python train.py --hidden_size=160 --hidden_act="swiglu" --norm="rmsnorm" --beta1=0.93 --final_lr_fraction=0.05
Each number is 50 + 10 x the weight over its row's rms, rounded and kept within 0 to 99. Layers, rows and columns count from 0. The size before them is the row's rms in percent of the matrix's.

# up: layer 6 MLP up, 512x160, rms 0.357, rows 93-159, columns 96-127
# down: layer 6 MLP down (transposed), 512x160, rms 0.106, rows 93-159, columns 96-127
# gate: layer 6 MLP gate, 512x160, rms 0.324, rows 94-159, columns 96-127
up93 100:43 45 52 64 56 42 49 63 49 44 66 39 46 55 71 67 56 35 51 51 32 53 58 38 54 66 41 40 53 49 44 68
down93 099:63 39 46 46 42 39 40 47 51 52 41 37 63 56 58 64 64 55 59 34 29 46 60 50 48 46 27 52 72 54 58 64
gate94 102:56 58 50 63 52 45 34 42 34 53 53 66 55 54 56 45 47 52 65 47 62 41 40 55 56 30 66 69 47 68 44 57
up94 106:35 57 55 47 61 57 46 44 56 65 57 59 41 46 47 48 43 52 35 48 53 64 37 46 53 63 55 41 45 47 40 45
down94 107:44 47 37 55 52 66 41 58 43 53 45 50 53 63 52 53 62 39 39 42 50 45 45 28 43 66 82 49 45 45 34 55
gate95 097:58 55 59 32 58 60 51 42 49 44 27 52 61 27 64 53 49 52 47 45 41 47 39 47 57 30 49 50 57 46 46 62
up95 104:44 54 39 45 46 59 53 72 65 46 60 46 26 57 45 59 48 66 67 47 29 66 65 53 63 56 46 45 54 48 43 48
down95 104:50 58 38 42 38 46 41 45 60 13 53 48 33 60 55 47 66 67 48 43 45 42 55 43 45 48 43 48 61 41 57 41
gate96 094:48 53 51 47 52 21 38 32 57 65 60 44 75 54 64 48 52 54 44 48 57 38 52 32 38 56 45 53 56 41 40 82
up96 098:47 51 56 53 56 42 56 43 49 47 48 42 46 58 42 52 53 76 62 43 43 56 43 65 63 61 35 61 40 55 46 31
down96 100:46 61 36 62 61 41 63 47 38 37 44 57 49 37 47 46 67 53 58 39 42 52 50 40 48 55 60 39 56 66 63 43
gate97 104:67 48 59 30 50 35 64 48 39 58 42 33 43 57 50 52 35 50 50 45 55 48 41 47 45 68 49 38 55 73 41 56
up97 097:49 46 53 51 61 56 47 20 48 44 38 68 50 53 61 39 48 53 47 47 51 49 40 54 55 43 58 46 60 54 47 38
down97 103:59 47 45 42 47 37 49 30 26 39 43 76 55 49 54 64 46 52 52 57 64 49 48 50 60 37 52 60 41 52 53 42
gate98 099:65 45 46 67 41 66 50 58 38 36 33 52 33 68 72 35 49 62 37 67 60 53 38 47 46 58 46 51 49 31 37 55
up98 099:76 45 65 61 44 57 37 57 49 46 37 44 44 46 59 45 49 49 51 49 57 32 55 40 48 57 44 50 59 57 37 55
down98 101:72 45 45 47 45 51 48 33 56 58 42 39 28 33 50 59 53 50 61 48 56 37 34 48 48 48 36 58 55 53 45 60
gate99 101:49 53 43 60 55 70 53 34 53 54 42 53 45 48 61 48 45 55 35 57 43 30 49 54 48 41 63 45 35 33 43 49
up99 105:43 53 52 57 48 59 48 46 47 47 31 48 36 46 58 73 34 36 64 51 40 46 24 51 46 52 46 28 49 57 59 55
down99 103:48 52 59 43 40 47 51 48 68 51 51 43 37 31 50 53 61 61 43 61 55 36 59 34 37 65 45 72 34 31 65 58
gate100 095:34 44 41 53 65 35 48 68 49 48 55 54 47 39 63 41 46 62 56 59 38 68 52 60 53 36 43 53 46 58 40 63
up100 095:28 59 48 47 53 44 53 47 59 41 52 41 31 63 38 45 55 61 51 55 43 37 41 46 54 49 52 53 41 49 55 36
down100 093:57 48 42 55 47 48 77 47 45 53 43 46 46 60 36 47 53 43 38 42 24 66 41 34 44 59 58 64 47 43 68 52
gate101 102:50 49 35 40 41 54 51 25 50 42 48 41 40 51 41 56 50 41 54 47 45 53 46 48 59 33 49 60 41 43 52 67
up101 091:52 47 44 43 40 53 51 45 57 60 53 53 61 41 23 44 41 45 49 42 44 70 47 38 55 55 36 56 44 56 41 41
down101 104:47 54 68 50 49 55 28 54 52 57 39 38 38 33 51 59 48 58 41 43 48 46 53 47 55 53 64 48 62 44 36 41
gate102 089:70 60 50 56 60 54 38 49 36 46 45 35 47 35 48 57 40 62 46 47 47 40 34 64 38 43 46 46 35 64 51 52
up102 093:66 44 62 30 61 72 53 52 51 52 51 29 48 47 44 48 43 55 38 46 39 38 44 56 66 52 54 45 51 52 54 49
down102 099:25 43 43 62 30 37 29 49 59 55 54 39 59 43 60 20 67 54 68 51 54 60 45 33 41 49 41 65 65 38 43 63
gate103 100:54 59 41 48 59 54 40 39 48 32 48 51 57 46 33 60 46 51 59 37 43 53 45 38 53 50 65 69 38 76 68 46
up103 102:49 59 53 49 65 51 59 48 45 28 37 41 48 36 49 54 63 40 53 63 20 45 43 56 41 45 41 45 36 53 53 67
down103 102:60 58 63 47 60 34 36 63 72 46 53 32 50 58 39 54 51 36 59 67 27 54 46 55 53 45 61 37 45 55 43 72
gate104 098:46 42 57 53 51 45 57 61 55 44 40 41 54 42 52 64 36 62 60 69 48 57 51 25 79 52 60 74 54 54 46 49
up104 098:34 23 55 51 68 45 53 52 46 57 39 62 38 49 24 52 44 38 58 61 52 42 49 43 49 58 50 55 31 57 48 51
down104 095:41 56 46 54 64 62 47 63 47 39 74 55 33 61 53 58 62 71 35 44 65 43 59 42 40 40 36 50 52 58 55 45
gate105 096:63 40 57 66 42 44 54 68 48 62 44 50 45 51 49 45 46 54 32 33 39 53 37 44 37 44 66 57 27 54 41 54
up105 093:70 51 65 54 69 53 52 48 45 62 42 53 38 66 48 44 52 52 38 35 43 55 57 61 50 53 70 55 50 56 68 29
down105 092:52 60 53 55 43 46 38 42 65 29 36 54 25 56 52 52 42 47 65 77 54 56 34 45 49 56 49 63 42 50 33 43
gate106 100:56 43 56 85 67 44 53 79 51 56 51 36 59 48 48 32 52 56 34 41 47 39 51 58 44 59 26 48 56 54 53 43
up106 101:38 61 46 59 38 49 36 47 42 57 49 67 56 68 40 39 45 46 74 50 33 69 75 41 57 48 44 42 56 43 66 39
down106 098:36 42 42 52 47 55 44 46 47 50 34 45 37 34 33 58 49 41 44 41 50 47 70 51 33 40 54 35 55 40 41 31
gate107 096:53 60 60 32 39 44 56 40 45 57 52 42 52 37 57 53 47 64 43 48 57 36 45 67 46 57 64 50 54 62 46 47
up107 103:42 54 46 59 41 45 35 24 50 40 66 63 42 52 54 46 38 49 43 36 46 54 51 49 50 49 36 62 48 29 49 41
down107 100:53 36 45 44 48 53 64 66 55 61 47 43 56 30 67 49 46 58 63 36 37 48 51 35 44 35 47 39 38 54 51 48
gate108 097:60 43 64 52 43 43 55 60 56 34 52 62 59 41 53 54 67 53 45 61 38 46 47 48 47 53 47 44 49 51 49 37
up108 094:54 48 64 58 36 56 53 60 48 46 51 43 55 45 64 43 55 50 46 51 46 41 43 56 41 53 46 71 43 51 41 35
down108 097:50 48 47 29 47 50 54 54 51 52 57 67 60 33 52 37 45 41 51 54 54 59 35 50 52 41 49 57 51 39 58 61
gate109 102:49 60 62 52 51 54 46 44 33 37 41 39 53 27 47 60 54 51 49 54 49 35 55 50 50 44 53 61 57 59 44 63
up109 096:50 45 46 46 49 52 47 37 39 50 47 29 40 61 51 35 34 50 33 48 59 52 48 54 47 48 48 53 58 55 44 52
down109 097:55 44 45 54 52 53 34 43 64 45 61 55 38 48 48 37 45 61 61 51 55 48 56 59 56 50 45 55 69 41 52 54
gate110 097:35 44 39 45 48 48 42 46 52 51 53 55 41 69 41 47 48 32 45 56 52 50 37 38 43 37 58 35 47 44 64 71
up110 101:44 51 64 51 57 55 69 47 42 60 50 57 47 55 59 54 42 54 76 72 62 31 46 58 48 57 53 43 58 47 49 35
down110 097:36 53 63 39 49 41 35 68 55 58 53 60 53 56 61 43 34 56 27 52 52 60 53 32 66 33 37 43 51 54 54 72
gate111 103:55 72 32 35 53 59 55 59 53 55 52 44 54 47 40 51 55 52 51 34 37 56 35 54 63 51 49 71 35 44 46 43
up111 101:49 78 54 55 28 77 50 56 40 62 53 43 44 55 50 62 43 41 51 38 44 54 65 52 56 53 47 68 67 52 45 32
down111 101:40 27 46 52 63 50 61 60 54 51 42 48 50 41 54 52 41 62 57 50 74 44 54 56 62 49 54 52 54 56 61 46
gate112 105:47 68 39 50 52 60 35 62 55 55 60 54 50 52 59 68 36 50 44 41 65 45 47 67 64 50 61 48 41 46 54 43
up112 112:66 47 62 50 48 53 23 61 52 54 52 42 50 44 39 57 46 55 52 38 54 52 49 53 41 59 46 77 24 40 51 56
down112 106:50 46 46 41 48 60 49 59 45 44 57 60 55 59 60 52 46 55 52 33 39 52 53 45 48 44 64 59 35 64 31 46
gate113 098:73 49 28 55 50 58 43 43 24 42 37 53 55 64 65 54 50 48 52 43 53 50 64 51 52 51 49 45 45 68 53 53
up113 093:59 66 49 60 39 52 58 62 55 52 56 45 73 65 38 37 55 50 43 52 47 61 40 56 36 49 33 48 44 47 49 42
down113 095:43 45 39 59 48 57 65 50 60 51 45 47 52 38 28 40 49 26 45 55 55 52 48 42 54 50 63 52 57 47 41 47
gate114 096:56 55 57 53 55 59 43 55 53 54 48 42 66 59 55 48 56 57 43 48 41 48 54 59 57 40 53 52 53 54 66 60
up114 097:31 44 54 44 45 54 41 54 60 72 50 48 49 47 33 50 68 52 42 40 49 58 49 47 66 49 50 65 39 39 45 65
down114 101:40 66 53 45 41 48 52 63 54 54 68 37 62 51 45 57 61 70 51 56 41 43 41 45 56 59 61 44 53 41 70 55
gate115 106:54 46 48 41 31 44 63 40 41 42 58 58 48 52 62 48 47 43 44 78 47 57 51 52 48 57 67 54 39 43 39 46
up115 111:40 42 71 58 63 63 52 55 46 53 43 56 50 50 57 43 55 47 70 55 37 59 42 47 61 44 42 39 61 50 64 52
down115 108:59 55 46 57 39 46 41 36 37 55 40 57 56 35 57 39 72 46 40 58 42 54 51 53 41 49 58 37 41 57 60 48
gate116 104:64 59 54 51 27 43 42 42 55 60 60 54 60 37 54 57 48 47 61 74 66 58 54 57 46 44 56 28 42 32 46 52
up116 102:61 63 53 51 44 61 44 20 43 41 52 47 43 47 46 60 49 33 56 31 33 44 53 63 58 48 55 43 56 55 50 40
down116 102:58 62 60 46 47 46 60 48 63 53 65 38 56 50 62 37 63 65 53 52 55 51 52 37 58 51 46 41 45 77 66 62
gate117 103:55 35 36 50 43 65 50 60 58 38 48 42 60 55 50 65 59 45 47 37 43 53 42 54 56 47 47 50 47 53 60 58
up117 098:56 56 43 55 37 47 52 78 61 40 13 56 53 48 52 62 68 63 66 59 68 48 48 53 44 67 58 41 46 44 51 60
down117 101:40 63 50 52 54 37 45 33 45 55 50 47 38 53 39 43 46 55 47 51 52 56 43 76 58 62 53 49 37 61 50 38
gate118 104:48 67 52 43 60 24 36 44 43 28 50 61 50 60 48 56 65 56 67 57 43 39 55 57 56 50 40 61 66 68 51 45
up118 107:54 51 50 55 33 51 44 43 61 63 41 45 47 46 39 44 76 73 49 52 53 51 27 41 40 51 51 33 45 41 40 51
down118 106:60 52 29 56 52 57 78 73 39 43 44 40 53 61 38 38 68 48 34 39 48 52 56 45 47 51 66 22 65 47 55 68
gate119 101:27 42 65 43 33 37 70 60 40 48 26 48 61 41 55 46 51 40 29 49 51 46 40 45 45 40 57 67 65 57 41 67
up119 101:57 41 52 60 54 56 56 44 38 61 59 47 59 31 61 57 53 38 47 42 66 47 29 56 50 55 51 50 50 55 44 45
down119 099:39 51 51 52 75 46 63 32 49 54 38 59 44 46 59 45 55 45 44 34 51 58 44 56 58 60 67 42 51 66 49 53
gate120 099:49 61 30 42 50 45 44 71 39 51 48 52 51 61 48 61 39 48 51 53 49 50 31 54 51 59 58 53 74 54 47 44
up120 105:53 61 49 60 43 64 46 62 66 35 46 57 45 42 40 41 37 58 55 52 40 39 48 55 55 41 45 76 11 61 49 35
down120 102:57 62 49 42 40 63 59 42 43 56 66 44 50 39 47 51 63 61 45 52 46 57 62 45 70 36 51 42 45 48 59 45
gate121 096:55 36 41 71 54 47 59 47 55 46 40 45 36 35 53 40 35 34 60 63 43 42 63 46 45 45 63 42 49 45 54 52
up121 093:62 51 40 65 56 23 41 59 27 68 55 40 54 45 39 39 52 42 53 51 59 59 39 64 64 26 56 41 47 57 44 42
down121 095:59 37 44 61 36 66 68 55 60 34 53 49 55 54 47 56 39 55 53 46 45 66 45 49 32 56 48 47 47 45 69 31
gate122 103:35 55 45 34 62 38 38 55 35 54 56 37 59 50 44 53 63 59 38 70 56 36 42 47 38 57 61 55 65 70 52 54
up122 107:64 37 36 33 48 47 41 51 37 48 55 37 54 49 57 57 49 65 59 57 53 54 32 50 54 40 76 54 43 42 51 59
down122 105:46 61 49 38 46 43 47 64 42 50 54 44 51 39 47 38 44 53 43 57 58 54 45 48 46 52 51 46 49 46 55 46
gate123 099:61 44 48 45 60 59 52 55 61 34 66 45 45 49 44 33 43 58 54 50 64 54 43 67 31 57 50 46 49 45 38 50
up123 098:63 47 60 63 61 50 66 57 61 54 50 27 45 48 59 46 47 36 45 55 42 41 51 77 42 43 32 59 62 63 34 43
down123 100:46 58 38 52 42 64 62 39 38 41 50 51 44 54 46 57 60 42 37 52 51 64 38 62 32 42 54 48 36 48 38 51
gate124 099:47 50 59 41 33 52 39 53 64 72 55 63 49 59 45 39 48 40 55 48 54 44 42 46 35 35 48 41 41 38 59 48
up124 094:39 82 60 30 53 56 59 45 64 42 54 51 46 44 45 56 47 53 59 52 54 43 55 50 41 42 43 56 58 38 73 56
down124 096:53 38 53 45 44 55 52 29 41 52 65 52 52 55 48 56 51 51 51 51 46 55 48 58 58 48 47 72 57 44 50 59
gate125 094:52 48 62 50 51 56 63 60 44 64 37 60 51 67 53 43 31 41 45 54 52 44 54 52 48 48 30 59 52 49 52 56
up125 093:58 57 48 41 50 65 42 58 56 47 73 48 70 38 65 54 49 49 64 33 37 54 60 46 53 63 51 67 38 33 48 52
down125 094:44 42 64 47 65 38 63 41 51 50 54 43 38 49 44 48 34 32 34 52 50 32 50 40 37 64 40 38 56 65 66 44
gate126 103:50 47 74 70 61 40 60 41 45 50 49 37 61 53 69 47 49 36 47 49 56 53 60 43 51 47 54 51 59 45 50 45
up126 100:50 49 59 48 50 42 63 31 43 57 44 54 34 56 68 32 66 28 48 62 42 57 52 44 58 48 59 56 62 58 47 64
down126 098:60 62 51 29 40 42 79 48 40 61 42 49 49 48 44 49 50 43 51 44 30 52 33 57 52 57 45 54 49 62 63 61
gate127 099:43 52 36 43 55 22 46 51 52 52 52 45 40 51 65 39 22 49 47 43 40 45 50 49 55 47 57 55 36 59 58 51
up127 098:39 57 16 20 64 56 42 53 52 59 25 59 36 58 42 55 46 40 68 39 48 40 50 49 51 54 56 57 30 48 54 52
down127 098:45 49 59 41 44 56 45 70 61 67 64 66 32 51 41 76 63 47 63 42 53 51 43 35 54 58 57 68 49 42 73 49
gate128 096:43 68 43 44 59 43 47 41 40 45 58 48 63 49 64 53 34 27 48 61 52 55 47 57 43 63 40 39 59 64 46 65
up128 097:19 51 53 68 50 61 50 52 31 51 39 57 58 57 57 46 39 50 55 52 52 56 55 51 67 35 53 66 65 53 53 55
down128 101:46 56 52 34 46 47 24 56 75 58 40 50 46 38 37 43 41 38 58 44 61 45 44 55 53 56 48 43 48 46 39 40
gate129 100:50 61 45 46 49 61 57 29 50 45 46 38 45 43 36 58 55 43 68 51 43 67 68 28 58 27 60 48 46 47 58 41
up129 092:54 67 53 50 44 54 45 43 42 52 49 51 58 64 38 56 65 38 39 57 47 45 71 65 61 46 62 34 49 55 52 41
down129 095:61 53 60 59 53 69 42 40 58 53 62 53 35 47 57 55 67 61 70 43 34 34 62 49 47 49 44 39 37 50 41 45
gate130 101:47 48 58 60 44 31 37 68 59 47 57 55 52 53 41 49 59 55 35 39 47 42 58 53 59 52 46 49 61 49 41 50
up130 106:52 46 80 56 43 56 40 26 55 36 43 46 60 40 43 45 59 54 38 49 56 64 42 52 26 58 59 57 54 42 33 56
down130 103:44 59 27 60 58 45 55 51 58 59 59 48 37 37 43 49 49 48 46 35 35 46 72 56 51 49 71 35 42 56 58 51
gate131 098:47 44 36 48 51 31 49 53 44 58 75 38 53 50 62 48 44 50 39 43 51 63 57 65 33 55 40 47 52 54 38 61
up131 105:60 46 51 51 45 64 36 53 45 52 49 46 37 62 55 44 37 37 42 51 61 59 38 54 42 35 43 56 35 53 51 43
down131 104:48 49 57 36 53 37 51 46 52 51 63 57 52 37 55 61 65 60 52 47 54 45 52 64 46 33 76 56 58 52 50 35
gate132 098:35 56 49 47 54 54 65 42 49 47 49 52 56 64 31 39 51 59 53 59 34 29 52 58 52 54 54 48 62 54 46 71
up132 098:39 51 52 46 62 60 37 39 55 63 52 50 46 35 56 38 57 46 53 55 38 57 48 63 58 40 36 56 53 64 57 51
down132 100:45 43 58 46 58 47 54 40 57 58 57 62 53 44 33 59 32 58 35 65 55 60 30 47 71 63 64 49 54 67 48 58
gate133 097:58 43 41 44 50 47 30 52 70 49 43 62 62 52 60 49 53 58 56 39 38 50 59 62 55 46 55 47 56 62 42 44
up133 089:52 46 68 57 38 66 59 51 48 64 50 43 45 53 27 56 63 45 39 35 49 39 41 51 38 65 60 41 54 31 80 41
down133 094:38 44 57 54 52 49 53 54 42 51 74 41 48 25 56 56 29 42 52 40 42 68 50 48 60 39 40 57 43 65 35 45
gate134 087:56 44 28 54 41 42 38 43 42 48 39 44 54 50 53 66 49 36 51 57 49 28 56 45 46 46 46 41 34 55 50 61
up134 095:44 58 52 43 63 35 48 38 40 47 48 38 54 47 67 46 50 47 81 35 38 65 48 41 34 47 55 59 59 36 33 40
down134 089:51 35 42 45 41 40 40 57 53 56 48 71 44 47 30 51 47 63 39 63 54 26 50 48 65 43 62 52 44 57 78 65
gate135 096:49 35 49 54 59 62 39 59 35 55 48 79 50 64 44 70 44 36 52 48 52 54 38 43 51 38 48 47 48 65 62 36
up135 087:49 43 70 63 48 30 54 62 44 49 50 46 46 57 67 64 42 47 68 31 51 28 32 51 41 60 61 31 68 60 65 57
down135 092:56 48 52 52 44 41 48 34 58 37 52 53 56 37 44 46 59 55 51 62 54 63 60 58 70 62 54 42 55 49 52 59
gate136 105:44 51 50 51 46 37 45 37 58 51 47 40 48 51 36 66 41 25 56 48 43 40 50 52 64 56 71 61 49 31 44 53
up136 106:61 53 63 46 51 50 44 39 53 31 43 46 51 53 47 46 49 38 37 55 53 48 42 50 48 51 56 39 48 35 49 50
down136 102:47 49 33 48 55 45 64 60 51 53 47 49 31 50 66 34 53 57 49 53 43 56 48 69 58 58 29 29 39 39 43 41
gate137 101:53 55 52 43 55 49 53 33 49 38 56 48 59 58 54 57 57 48 43 49 68 44 44 52 38 68 72 68 54 65 54 63
up137 101:48 50 66 49 43 45 43 50 62 57 58 54 59 61 56 62 56 52 41 38 67 54 54 58 46 52 47 31 63 40 57 50
down137 098:55 61 41 64 46 47 51 48 49 53 45 49 56 50 62 27 55 46 51 58 53 37 50 47 47 35 58 59 48 70 47 66
gate138 106:56 52 54 38 39 32 59 50 53 55 40 64 59 56 39 45 45 49 27 42 34 54 53 54 67 52 50 60 66 53 34 39
up138 104:47 46 41 41 47 43 47 68 49 54 59 35 62 50 45 52 32 44 52 49 44 57 42 37 56 44 61 47 49 58 59 38
down138 107:42 51 41 46 54 50 56 62 32 51 50 50 43 52 58 18 45 48 73 52 52 48 55 53 52 39 60 38 56 48 49 60
gate139 105:43 64 54 61 55 44 48 57 27 48 41 58 59 35 65 35 49 33 49 45 55 51 48 46 53 58 60 50 47 50 59 43
up139 104:54 60 45 41 54 33 52 35 51 44 41 53 47 59 50 51 47 45 37 52 43 46 43 46 71 59 55 47 36 66 27 41
down139 101:42 55 59 58 56 48 52 59 55 48 50 51 36 54 58 61 51 58 37 51 39 44 60 44 38 49 46 46 44 43 35 55
gate140 104:31 56 34 40 52 56 50 40 45 65 51 57 48 54 48 46 55 39 38 48 34 71 69 50 56 65 48 59 43 50 55 46
up140 099:45 45 38 56 46 55 60 26 46 63 52 47 59 77 52 50 62 64 55 40 48 46 49 37 55 49 37 62 46 62 54 47
down140 100:55 36 52 50 46 44 43 35 68 65 49 49 54 55 67 52 49 57 63 53 37 52 23 55 67 67 50 46 48 44 53 50
gate141 108:52 47 67 52 39 52 49 55 42 58 45 30 44 58 51 62 44 52 62 60 58 53 54 41 48 56 59 53 57 63 55 50
up141 107:47 59 46 48 54 61 56 47 53 67 49 59 39 43 52 49 56 27 45 46 60 52 48 40 65 40 57 57 63 56 66 21
down141 107:44 60 43 60 48 29 60 54 37 64 48 49 69 60 49 38 47 46 51 55 20 56 45 46 55 72 43 70 36 58 50 44
gate142 103:63 44 36 41 46 39 43 53 50 55 47 44 37 48 46 45 47 59 42 49 44 57 62 55 48 31 47 62 60 40 63 59
up142 096:69 39 51 44 58 43 30 44 42 57 46 49 52 66 53 45 52 38 44 45 50 58 43 48 56 67 51 41 41 38 49 57
down142 098:68 39 49 48 47 53 51 71 47 32 73 33 49 67 47 62 51 43 44 37 49 32 50 56 53 49 55 44 37 59 52 44
gate143 102:48 27 49 31 57 71 52 68 47 61 37 45 44 72 36 61 47 42 60 46 38 64 59 63 58 47 53 45 68 26 39 61
up143 103:46 25 43 56 61 42 48 49 70 68 45 53 47 37 51 58 43 67 70 41 43 49 57 58 28 63 44 51 56 46 62 42
down143 098:48 48 56 66 49 46 43 63 40 51 54 35 50 50 69 31 47 40 59 61 54 47 35 46 55 47 49 60 36 55 70 49
gate144 101:46 38 64 48 82 62 51 38 51 43 51 60 60 39 43 57 35 39 44 54 53 44 51 59 35 42 48 42 41 48 49 38
up144 096:60 31 46 69 61 28 46 57 42 48 50 69 38 45 58 41 44 43 52 63 63 52 39 73 59 48 55 41 58 49 37 49
down144 100:65 51 45 49 48 44 72 69 30 57 39 47 57 43 49 38 47 65 51 37 57 48 41 46 39 38 53 35 48 46 41 29
gate145 101:48 31 47 43 51 44 49 57 45 48 44 37 63 58 41 50 51 47 58 51 45 40 63 45 66 55 75 56 45 51 58 50
up145 099:42 46 16 60 43 54 48 62 52 40 59 43 54 56 49 46 45 59 63 47 57 48 55 31 53 45 43 49 48 71 40 47
down145 100:68 58 42 62 44 55 69 48 47 56 67 60 44 55 49 50 49 54 47 55 59 55 64 46 50 42 59 48 64 49 46 56
gate146 094:53 69 51 48 54 68 49 45 54 58 31 43 60 52 50 39 27 52 46 43 44 38 48 53 32 71 53 55 63 44 52 50
up146 089:47 46 46 38 41 54 56 61 51 64 44 41 41 53 48 29 41 53 54 50 35 52 43 60 49 49 46 61 60 51 70 51
down146 092:37 39 48 75 48 33 53 65 51 67 38 47 58 64 39 37 50 48 54 37 66 62 39 56 37 41 57 42 33 62 42 54
gate147 092:62 43 38 39 55 40 46 61 56 48 39 45 54 45 36 61 53 68 55 52 58 55 43 41 56 37 60 57 75 54 38 63
up147 098:41 65 30 55 43 23 34 55 44 54 38 64 45 56 38 54 52 32 44 63 54 58 55 36 54 36 56 50 47 54 65 47
down147 092:54 33 63 47 53 60 68 26 55 51 58 46 48 49 59 48 44 53 51 56 54 45 56 63 59 62 47 65 41 47 54 51
gate148 096:64 57 56 29 51 45 32 42 44 51 48 47 46 55 54 65 54 53 60 40 27 52 44 47 62 48 43 49 48 51 25 56
up148 095:61 31 48 55 46 38 48 55 74 51 72 52 45 45 46 56 39 82 60 38 50 34 34 58 48 45 65 58 53 57 50 66
down148 098:48 52 39 57 44 53 52 76 45 43 63 60 37 57 41 53 48 52 46 64 39 40 52 61 57 47 66 65 55 17 56 54
gate149 100:68 41 60 28 64 62 66 42 72 66 46 50 54 35 60 67 45 40 42 56 34 38 33 41 70 65 58 52 55 75 47 46
up149 099:22 58 55 46 73 42 55 36 33 42 52 44 47 53 53 58 49 43 49 48 43 43 62 41 45 56 44 55 53 41 55 60
down149 099:51 46 34 57 58 47 56 20 59 54 47 58 44 44 44 50 52 62 57 11 31 32 51 45 54 46 40 42 50 47 53 46
gate150 094:42 43 59 69 50 38 32 54 28 57 53 42 62 58 58 51 52 35 34 53 33 49 65 45 51 51 58 63 28 41 67 42
up150 094:59 50 48 53 56 54 53 67 57 28 57 62 44 42 34 52 58 51 48 43 63 49 38 51 48 47 48 36 50 54 54 47
down150 094:68 46 44 53 41 45 51 50 57 50 53 63 37 57 68 53 65 46 47 51 45 54 62 50 45 65 56 62 42 48 46 63
gate151 099:51 43 48 47 46 51 31 51 67 41 45 43 55 43 46 52 47 36 36 29 77 53 51 42 48 44 57 59 41 41 44 69
up151 096:32 52 49 47 50 51 45 53 59 43 50 53 58 33 64 45 57 53 43 51 65 55 72 56 47 51 50 52 54 54 54 51
down151 098:45 27 49 41 49 43 37 54 49 55 65 55 59 37 63 43 56 70 45 51 54 46 46 53 38 56 59 61 39 65 51 46
gate152 099:49 59 44 40 55 38 72 68 46 64 40 26 66 55 41 61 49 48 53 60 54 53 48 43 46 57 30 49 39 43 55 58
up152 094:48 67 41 40 57 53 45 59 42 40 49 63 58 51 48 71 45 45 39 44 63 51 44 49 64 46 54 29 28 48 51 48
down152 102:54 49 48 58 39 54 42 44 42 40 52 57 41 62 64 21 44 67 45 45 47 49 56 57 46 54 40 50 55 28 59 50
gate153 103:55 59 57 42 44 50 55 44 58 40 53 42 45 42 41 36 40 46 36 40 39 42 61 30 37 26 60 56 53 61 39 46
up153 103:42 50 43 53 57 76 58 44 50 43 75 46 56 60 37 57 49 44 59 42 63 48 41 45 36 54 50 64 57 23 48 57
down153 104:36 53 39 38 43 71 56 43 38 40 57 51 71 53 37 45 58 36 45 50 35 44 41 52 65 54 42 49 61 69 43 63
gate154 097:57 29 46 40 40 44 52 56 60 49 52 65 51 51 47 57 58 48 53 39 45 38 48 50 56 45 61 56 44 39 54 62
up154 104:60 47 47 41 58 49 68 35 53 51 58 52 41 38 54 51 50 57 44 66 52 36 46 64 53 55 41 43 45 65 41 52
down154 104:38 53 51 50 32 47 59 34 65 55 32 51 67 49 48 49 63 59 38 51 68 52 41 57 55 52 47 37 48 43 50 53
gate155 093:51 47 51 48 34 43 48 61 51 40 50 41 39 46 38 51 52 56 45 48 42 60 53 25 55 37 45 47 53 31 48 52
up155 101:52 52 42 65 61 41 57 67 48 43 64 47 42 50 53 69 51 34 50 77 36 50 57 55 58 52 35 67 48 53 49 52
down155 105:46 50 56 50 24 57 35 40 45 62 52 26 57 46 30 50 53 61 61 44 62 66 60 57 55 40 61 51 52 51 57 47
gate156 102:41 60 59 40 53 55 48 54 61 46 58 44 56 56 48 40 41 68 50 39 55 35 67 43 52 46 45 44 47 59 44 48
up156 104:39 53 51 38 50 38 43 67 27 47 37 46 33 40 51 42 54 34 48 52 55 40 60 48 56 41 47 51 39 45 56 48
down156 104:64 48 47 34 53 46 61 44 62 49 46 59 53 48 65 51 41 42 49 66 41 69 58 56 48 40 56 52 49 58 61 52
gate157 097:52 45 46 51 53 50 50 59 38 47 40 36 56 34 43 63 33 49 32 64 49 64 41 44 63 53 67 47 63 47 28 53
up157 097:62 59 58 70 51 21 60 55 54 56 45 44 51 62 57 65 58 54 59 44 34 50 66 55 52 55 50 41 60 59 40 54
down157 097:50 38 52 47 38 44 46 59 39 46 48 60 36 42 59 43 49 51 65 39 52 51 46 52 43 49 51 50 50 32 51 74
gate158 095:44 44 48 54 51 38 56 44 65 53 50 70 51 41 58 63 72 43 53 55 57 41 52 43 23 63 39 56 47 47 57 44
up158 091:48 45 64 55 39 43 53 47 30 69 46 53 50 48 62 62 53 33 58 71 43 48 55 52 61 65 57 50 67 48 36 54
down158 098:40 46 52 50 31 38 54 39 73 48 56 52 56 41 62 49 56 39 37 42 45 47 61 44 50 69 35 53 46 50 44 54
gate159 096:48 63 42 49 48 54 49 52 51 35 52 48 29 41 68 43 58 64 38 65 39 36 51 57 45 43 53 49 52 40 56 62
up159 093:61 50 62 70 39 39 60 52 66 24 50 38 53 50 78 62 60 38 50 60 46 44 49 53 48 50 64 40 57 58 44 64
down159 094:56 52 70 47 54 42 45 53 35 69 70 40 65 56 42 47 58 59 39 53 58 31 36 43 60 49 63 51 48 54 84 28